Each number is 500 + 40 x the weight over its row's rms, rounded and kept within 0 to 999. Layers, rows and columns count from 0. Numbers have three digits each. The size before them is the row's rms in percent of the matrix's.

# layer 8 MLP down (transposed), 1536x384, rms 0.0553, rows 172-221, columns 320-383
087:495495467571483461417545485451568489534519494540472536456492531479530575506497533446514417454459482542508477514542512541434515522457514483605491550596522541449524489492524480494549452558482498
095:504401568521499553602464520442531554579524480458485561557507557486489442522497518492458513559555569507513483514473413547515507515468459572474479488497463482518534500492527513531589526517439484
097:537506474457450476428516524449504539426432520522514536518574544462469520510532508469448561556434475485499466508461539492487467523466515523534477518462472473505475528578481551421520506487401568
091:546532549505536491503515484493432515511515528518553503466424540511491443507484482458518470481556492487536443473526459489506500511526456448479465526551531448533459491505514467510517505548535483
093:569438457458461541515441583474462473501471538491543489486576485515452433526483517540587430452500401431551475490524516484484595490483560526501511434460484472428457510473551514444547507516443546
103:492438467534478516563519466464457554438407501542527497493555466536482523483482498560447518476475483502491487507485474525563479463475515464446444518471439527535496515559468481404495540540450514
103:528414557531444451567546484482474542545506521569525486508546536476536546543459518561550457494438464498506444553446524566528496467443449499456463502479596516475502514419482475477461518474523540
086:498473465551469513461538501461538509618559494526530466575578485451527458428502562519488449571488544434437519569525453583491517476489492447515508445460495530463502490451537516465524419438508451
096:472513513496488456496501479493449568525558486504532407472457494452499519405498511495519494506438518444512596528489495439494497569577529507398433490468500505407473528521523507459462561482478479
101:532446539518516472523552463463500540525529446490489521495599507486494510488470503520487413516516471478579571420513492561540495478483475526503457446496494479506515580542438476452502494466477533
106:481442495519421487584435528515532515501463521522555533511506542526397509529503519465478486543500459492491470468429458491500403576521515514505484488517448518531502498516482504492510505459502489
085:522467524535518493451414582517470460566537463600513405541509502501453528518524533446531522511512548546516515484433499516472523490506484453493467520485479487505507487506456447509488492514474492
102:538507543497478542533516538567529522423487477498464451486522592488519528516431538526521506501432436550476496527501524419479520484528494492374535574475451473516521494465575488412466461524456465
096:422518528496521437534529547528438495555545497504516491473566506443541549509511486566535553567472490503522503521526473483501560519495453499548485474464472509490470533504495419488528539514461503
091:554434505476448468511534490570437519547458507509552540514510509480541566540445523531564528434472549520448569547503514475514505537537502482500543410588505488530470548448463513503535502476455513
082:524439531493467449535496495508505533495482542513478546524517521470526522503534515499456502467407439513543585451519458537480507473573509526493471468460496487528526429479465424471470470478492484
085:551506558476495474528497509480523478508550569455486560561481573451489515522493416486493482482470507455369503561498476501494453498516510502481558513466486436579502496506554447527516521495445510
099:458487530439463505480490564462540432476497545494498509556508503450488452455521513569495560528542409427447494472506535572512462539477497498454570471489546505496475486476511538494449490555519464
089:517469431510510582484536536535494483499506577568492533482467508554494464450467507536486548538465474515492517494441454517505538515462514411463453470510473589491529504570500462482525476553495460
091:503581524544505525485574522480464463484538470455445464574519520528570483467537485484528466502569545426584527535438522508497542502502464453484499521509507476509523461458501492475497473543536528
095:517481466428537475459524519592565491439466434492523512498569469522515542470484495509551551579564498458536507505533486506450481490550438479495510446547550477481526482530543493489435519502492477
106:509569521463525495557539506535554439484523500491493510551532526466463453495512511451508545538533510515520428554466477478550482465544556456454471484516449466503486552476486533474493522455477536
112:559585506450454580473508557555437500485509523473501502523513497525553542527438535552550509487457434508521512466505502467478519513529496604563565559491443488453494470510448499461542392426513516
086:526501441462481542481502412498529479475541502470455512522513471542464441442506554499456479605494512454563495518513545576535538513506454462508454435498453514472507449525446503493495464580516457
078:513506468546456519582583560559532565526423480515497500449456499488497519517543584473499511509474504445465552493505479477469483540499522553483502496479519526440545496470384517501454531537438496
094:529457569450501489535599476495508481474439444491509533480510539570515482537485533627542532519509505494528509430499526503511515431548538457573502521435511519534473454487521413556549488508509463
101:547443521577549585504491524446441507600540545498549445436452559495515503435582523535488518411385487469470537497486469461540601491521470488532515509506590493535508441536500486497498488491577541
096:533475500511445484474466544421492485494533503474467525508454456498462508458486495441572482545530504531496516493535467553511517465521462464529540543508497501501583417496537547509516571546517532
096:486515561518557549488529523475517497460469529430513474471533547599467527483489480475458556519477546591536489532480526551517509602504553550464515504471480437490460491500462504481432511500433444
098:493421485541473474535479511505471488488411491477447455591480520462537539578571497478467500477575430466463535470455499474576514470438509492533511531478507583525396443524506473476516524475481429
110:467434422472473465384458542489468494457507531522458562457495491473442516538496491523478513514521580526424507419418481491510498506490430547588463483433521518491516526497495507458531507550449502
096:488467457485509436446498545449481492560459507509507474536492503525518512444523579463449522487502550521523457461517481495488492528491521563459455499530440515481484473515494579541485537505476437
102:542464484528532518538546456516468474497510511539442474497486500438468550409477526457463476586494505500527517501487536451521456507462454453440501460535491571537492503469483478544558572550515453
108:501529470540483494431500492445495458515521519440476426494459561511510484499532509500521554477540497557510486454618462527495537566519582401535554519532507463524511488514469547483507456506501415
103:413499532471553529522508528470513423487477548451554492504477629433514468527392621484495542496421494484538510519508527497507525505452451494542474547522588442479481499474458568509477487503496450
093:482469596443557525477520492452484493481412479439421444520460504501491550504433517422511467521561511520534495500502495571430442553510481478503587461444442559462464404487577448493540565446505460
098:474529455487501502522539443478497498454475562538469526505510521496536544538542493385505567472494426550485510546433473457541540547537473463475449479450475552523542566507448545462492469458489487
107:574454394539431546455476511499497520516427572530479495532508491428434497456509477522534526498489478521521448586490508425527435466559540459467466497499514548500428543510470556568504532428562551
097:509546516504442531478555457453508544532505504536527483464539459555520549404511531495526508454459475487505496445511553453491413487550506473525501593484482549501534542482559500468561484562441508
094:562512499546430506444520413488462478476462534566496508503538527471460467517432575508466465479453528508436461437455449539505504469450440552477492455468523455428472554544481420439599537504462498
122:600622435530481482502410576498509521553543506531528547551508449516478491542521444506545502506467531438575554509502503436539489517534465544469502483547452471541486493494466504456493591459507568
101:550542551484505546491501485513467486480613559543537492503533450519477520475555516533458413553527508536510531532480521520593476488514499464548447488511441526551474536549507489483459462498519591
095:575492529467541501488480487496522504578451512495503478458471587496603475509571505554551537515584478572497477517457480523549501512491487495430533526400556519546524512501472525501507495554483542
091:452514506619494489456471527500507496505473522508567512448391488508502510484496468480513486555465569430488497550520486430545562533490576485517479490595478505479440493518535583497545492523528471
097:509469475459487590528494443475535500420463479511430474520435474496520496552519522429444476459507474513511501475501517571486547481456547519519480487437501487471533412569514569537534461454517535
098:521531459504467475478481490527435555528479440532478460498483527534498556496529514546467432478506509467582539532537571452462555404542489450466493417485487492441531514522452545492476557575577500
096:537455490508505483514425558505457435545495482549478533446495504541523466497569549476572502544432559542597454440521444445574469482544588563518468479519508512509514565525509586519423498525532571
104:473621449488476521486470536526497462515475527422473472457442508458483490453514567514513516535485512464575477558512455531586548537552576482476538534583445523478470512501447437471536550478482452
092:488515473517515451456510599515520526366460445553527592484480498452536483487467560521492549512487507518615454590447487479536570553424544449491531544551481446531575502506495523463485541480504478
094:459494471459470529552574503535454536542482489529535543480487473541452476498558562540515495423536545499499471407561456512441455493454533495519535583497415426448472460442476539451533527532446513
# layer 8 MLP up, 1536x384, rms 0.06, rows 173-222, columns 320-383
097:571520604499538523558506571452547413510540494499502516477446497561543429401539520539544574435492536555494489548461494494513489540464534468489535470475569448550487528490551527531564504461477576
101:466515490475528448481488587472506503487481507459541498514491525505493530415495532538531439477515523542533508493478540579462522530515507485514478490465537561463530468517417493469392538484450527
097:497565516517470493447450502510465512488506506508466450578589510528455529460474505478595460521480465419532570518472500543518545455520558484468471422395483487457553598555510452509431531492539551
110:460499477487528534446482583472479479511523554479501479536530544516459485538542532538465482548474538604608491512564533552465536547525468467532466500546484495433527505499435520490496528567572492
101:448506515430518430467465521462518536525496437543538480567528539483493545458446459525549547458552447455488542527501471519464552464485516434567503464460560503586562521450526464519619505474557486
098:454532456525485503487451437487519571513572492501476491449525527545461443563413477500545515504513506538477508515486481493497467494528606539503460546538520491537462522502513527467465535557475555
098:547499516491445538523501510448523506476544491491442503435500490547462530493452523461470458550490494505466594495534460481469508426476478463558486566506505539554501504495425457442495471564451483
095:506454504496463447580474513496515555554507534472521556503513506429506488483490512503498436498518513477551483559494461513524490545481516475513513507436524532501487554488494544486390487501545509
108:456463501441499447480536469483492502470444488493452539517475520542509523540518436452485525437500483584588509406546580520531510479430461410580516467502511550513465518488455451560493542523501493
101:503533473495469408416514450542492548523447565532427554515491546516500494513526538516495554513576481502496463581452579614465421528445506506527471514499566510456458502566522469483482443563509479
098:438521465517460463520484505457478515446549515423523497425535463517447453515487451393486533548434477573497523502484551534518404447499539433563557490604458504469502502506476465504613499513530548
109:488522487546448522567525502455501539532485519496518494515478530504562504526464499499443479468467425591493501552504490501494445523516495445447530498504527428513538548462544471460489457486480462
103:519558498498522532450504531411461540479486497515571526504520521526553478488482472532509587410511457551493513547507587547474459537546484443483535425414494486478496438424512534516450552494491431
098:498511497468502435493435466537512493542454442495545518455463497517445539510421455418428543484506517481473562460514534499485461514413519539524436551414501584479488489506507533509495596592461508
103:481455460543487467478529458528541464495554569502503529564593471600513493539448473485489512514424394527515486457519526518497438457448449542526478526489522512474450464385501426507488429484467519
101:495498485510498549443570457456432468518544477504528495500559505503461503486439568482522567453523535563463468543627463480522490475473551505584536498550514526511500528571486519511487524460496526
100:502628530469570573477465584565552529490446493479506537523443529559549499514564526617510548499507515433516488483507464492540499528432488512535488557502512510458478488504519522495503542464498523
100:465508480456575482531553504532519421567467534523505532521492531498560537491549491468553486517480464481510538453506535453521502483464554457479549461513423618541549548480461495506551504548608500
097:589523497497517492475478477558496556506477509479500471447477491474501422519528519432512587475464552471478509491575535530470456516540526512460498462542508507510468495514512475502532492493435467
103:504499463527474477497490461498462540515468518484459506484534428471535479418464494504400480541457515476509460504449413523439513556557592498485561542510594506514521442528536483535461483534470507
103:513451357445510540508471531465481483487516437496530507465459447569478543534482502491570504443503541403477505437481534570520499589489552484517452524446476510478460489575486606520535489508477443
096:512471515458523532507485502609510534495458524487489450418478491521451518460453418477525499510547512480488494426442505545491475452524584495469472505518509502449454414564497517476487444523432502
102:490543443555446594496568506532447451518413509554478462519419465531540492553471540507480462528482496554517436514496534519427485540527522489548505548462521521446488460490421518553476479520459491
100:567498513522534499460444494473552547527537430553537503467553503506529557420568521570545550479458494579432514464473531424498476465548489475520520470505582570515498586437467478537529555491483421
100:511481503534471513582541433443417556547440481478501553484479522505568523468480451539547515475471493459467429547465499525518436452459485473526549539502533481495549564504502506496468490509526464
099:572554488513538451464443492565515551483517477461482486416516510505453534438493468528536475533446500536511459585537543542505458508505479450530467459467500464476518542476478502510465517539523436
101:414543566537512489492459517469434504483496476510395440500475471525515503523469548498477535481481471479504509525526626517552467416485478544528474530476584471547512473527432466519462476515480475
098:461526534475547557469478451519516557489513538447537525478514474503484487520516518513507562496490498563488515480467497534473533616502535509465445524540483489518486502459449497535576580554430501
094:439511506498508534583563462495478551493457525570423553531475469531478510523435518547458496514516511459528452503467443432545445470481559499477460496490497471506467479504489497450520443564466538
100:455523468475490464516439533558466511469483498502434521499552502540477515456490508490475483522468521464487511470362563539532536531475554515551403492454550528443420511510485461522546454505477475
102:529448489539513475493475518471559486502525527547547459498498553478475462433430483533560504559492463516528458557534498498590489522540518535439555470476506509508487498520458440554499517506556552
104:556503544549515517495495436504490477542488502556507589499560493474496518484505551483520506453532426427437497432526461484508464469498531498488464469416475496465445476520458492467457471516469414
101:540579583472543396471528558513570422519522480550425493429484501525560494513472500449481487513487538481502530513457462465473519508580528512503575551508483540516510548534460491493535461512499539
091:485515488487514525495548510500490497503443483547518501476519541525454547478504506567629504499450467504485525424480466510491465495512495521459484519435478479490479522494466524472602424476555481
107:478432560468457470461467517513482534515575456511541480542516475489477478496485509512500524500503519515425479474505534504427450539497501452472531434512410509472519363498479481518569425534482446
096:518500522421526491538461483507515444397533566448568499503509481587552519502528440470559507412547526527455562480519574552472508508426547464545526476466509548470554479543535535548493505518519521
101:471515494516529544461539507477565504474487528534542528569466514464452513480494438498489454560476489506555479508463485475470475534562498468456574536503490473533515469511500496493483539522488492
107:443586473476510488497512470472536568553493519525499526479577521556492508517473484534549488537567499543492468494506527431431490500487533481545502497461490556502537445507525455552534496530442437
110:493547510529452412517539593517498457453543494531486456497437477527573414516517525494514447459531454538496497560525503473566507515481510566514506512408516531522517536523589513419451496513451423
106:514534512557488511504431511529536455472450523446545509551481566535525454488510443517523485525557506486489518425457463464471462511555485526485498514541486487531502487519529418563516446517515521
095:563482567503490513616493476546487488469510581541419519573527448432512571554526518605485471479508550446500492443416513494546487415473563467521460449445459593495494429476494497432468483445429516
105:493437569550532483506473524502488466495453473488457468481457477515570582517497522535514520573520456599575499512501489492518472578496437491525514570462468536528519544517511475458509545533526471
099:461384519498433463539480516477525508486509443531480494478558467510509488519562562494469495550503576517550465486535577502428428442522387494564464482518427503471495510464514488532557572503463488
102:468528449547570407499570557495518547484517513539438543506497447453540568419521477483488457466496540491525514507476426467436549560448597385496481515484565404501465511571550451496456423554454528
097:462497486544483460557526511546488512580489475513518512544522456536536575501470560478477529543488516471445471550548486587493416423533516455501565549495508452471476470570572459549559489461524474
102:495447461458571557568493435470528477537520444473534528512510498482502538448564509475526531499529457544406511475495485512495513486561515427481494580465559450458578525435514520508480507506513521
105:497507474490520502487472446496488543534519546489470521470512515545526526461505555466483491544537460574407470525531431553445560481486514489523496553534484589510482504506461447482553485443526438
088:434450472437530454480549530490451532462557476495490486468498515459515542511510396405456516481469417552524527475439546523490479480589548554496459462525548541521564557565534510584524525503516504
091:577476539473444472488383511522503509423485502557502453511517533500532504474504551487509504536471523511484480612477494565548576430418433502499453431515480476549511495516528451536491357481489491
098:531438480509494596480458496487470543516470476525511478493565513542532441453481480474488590439506461453535491486519497487451512447481455542539516366468508524505592545560419554554516527511507530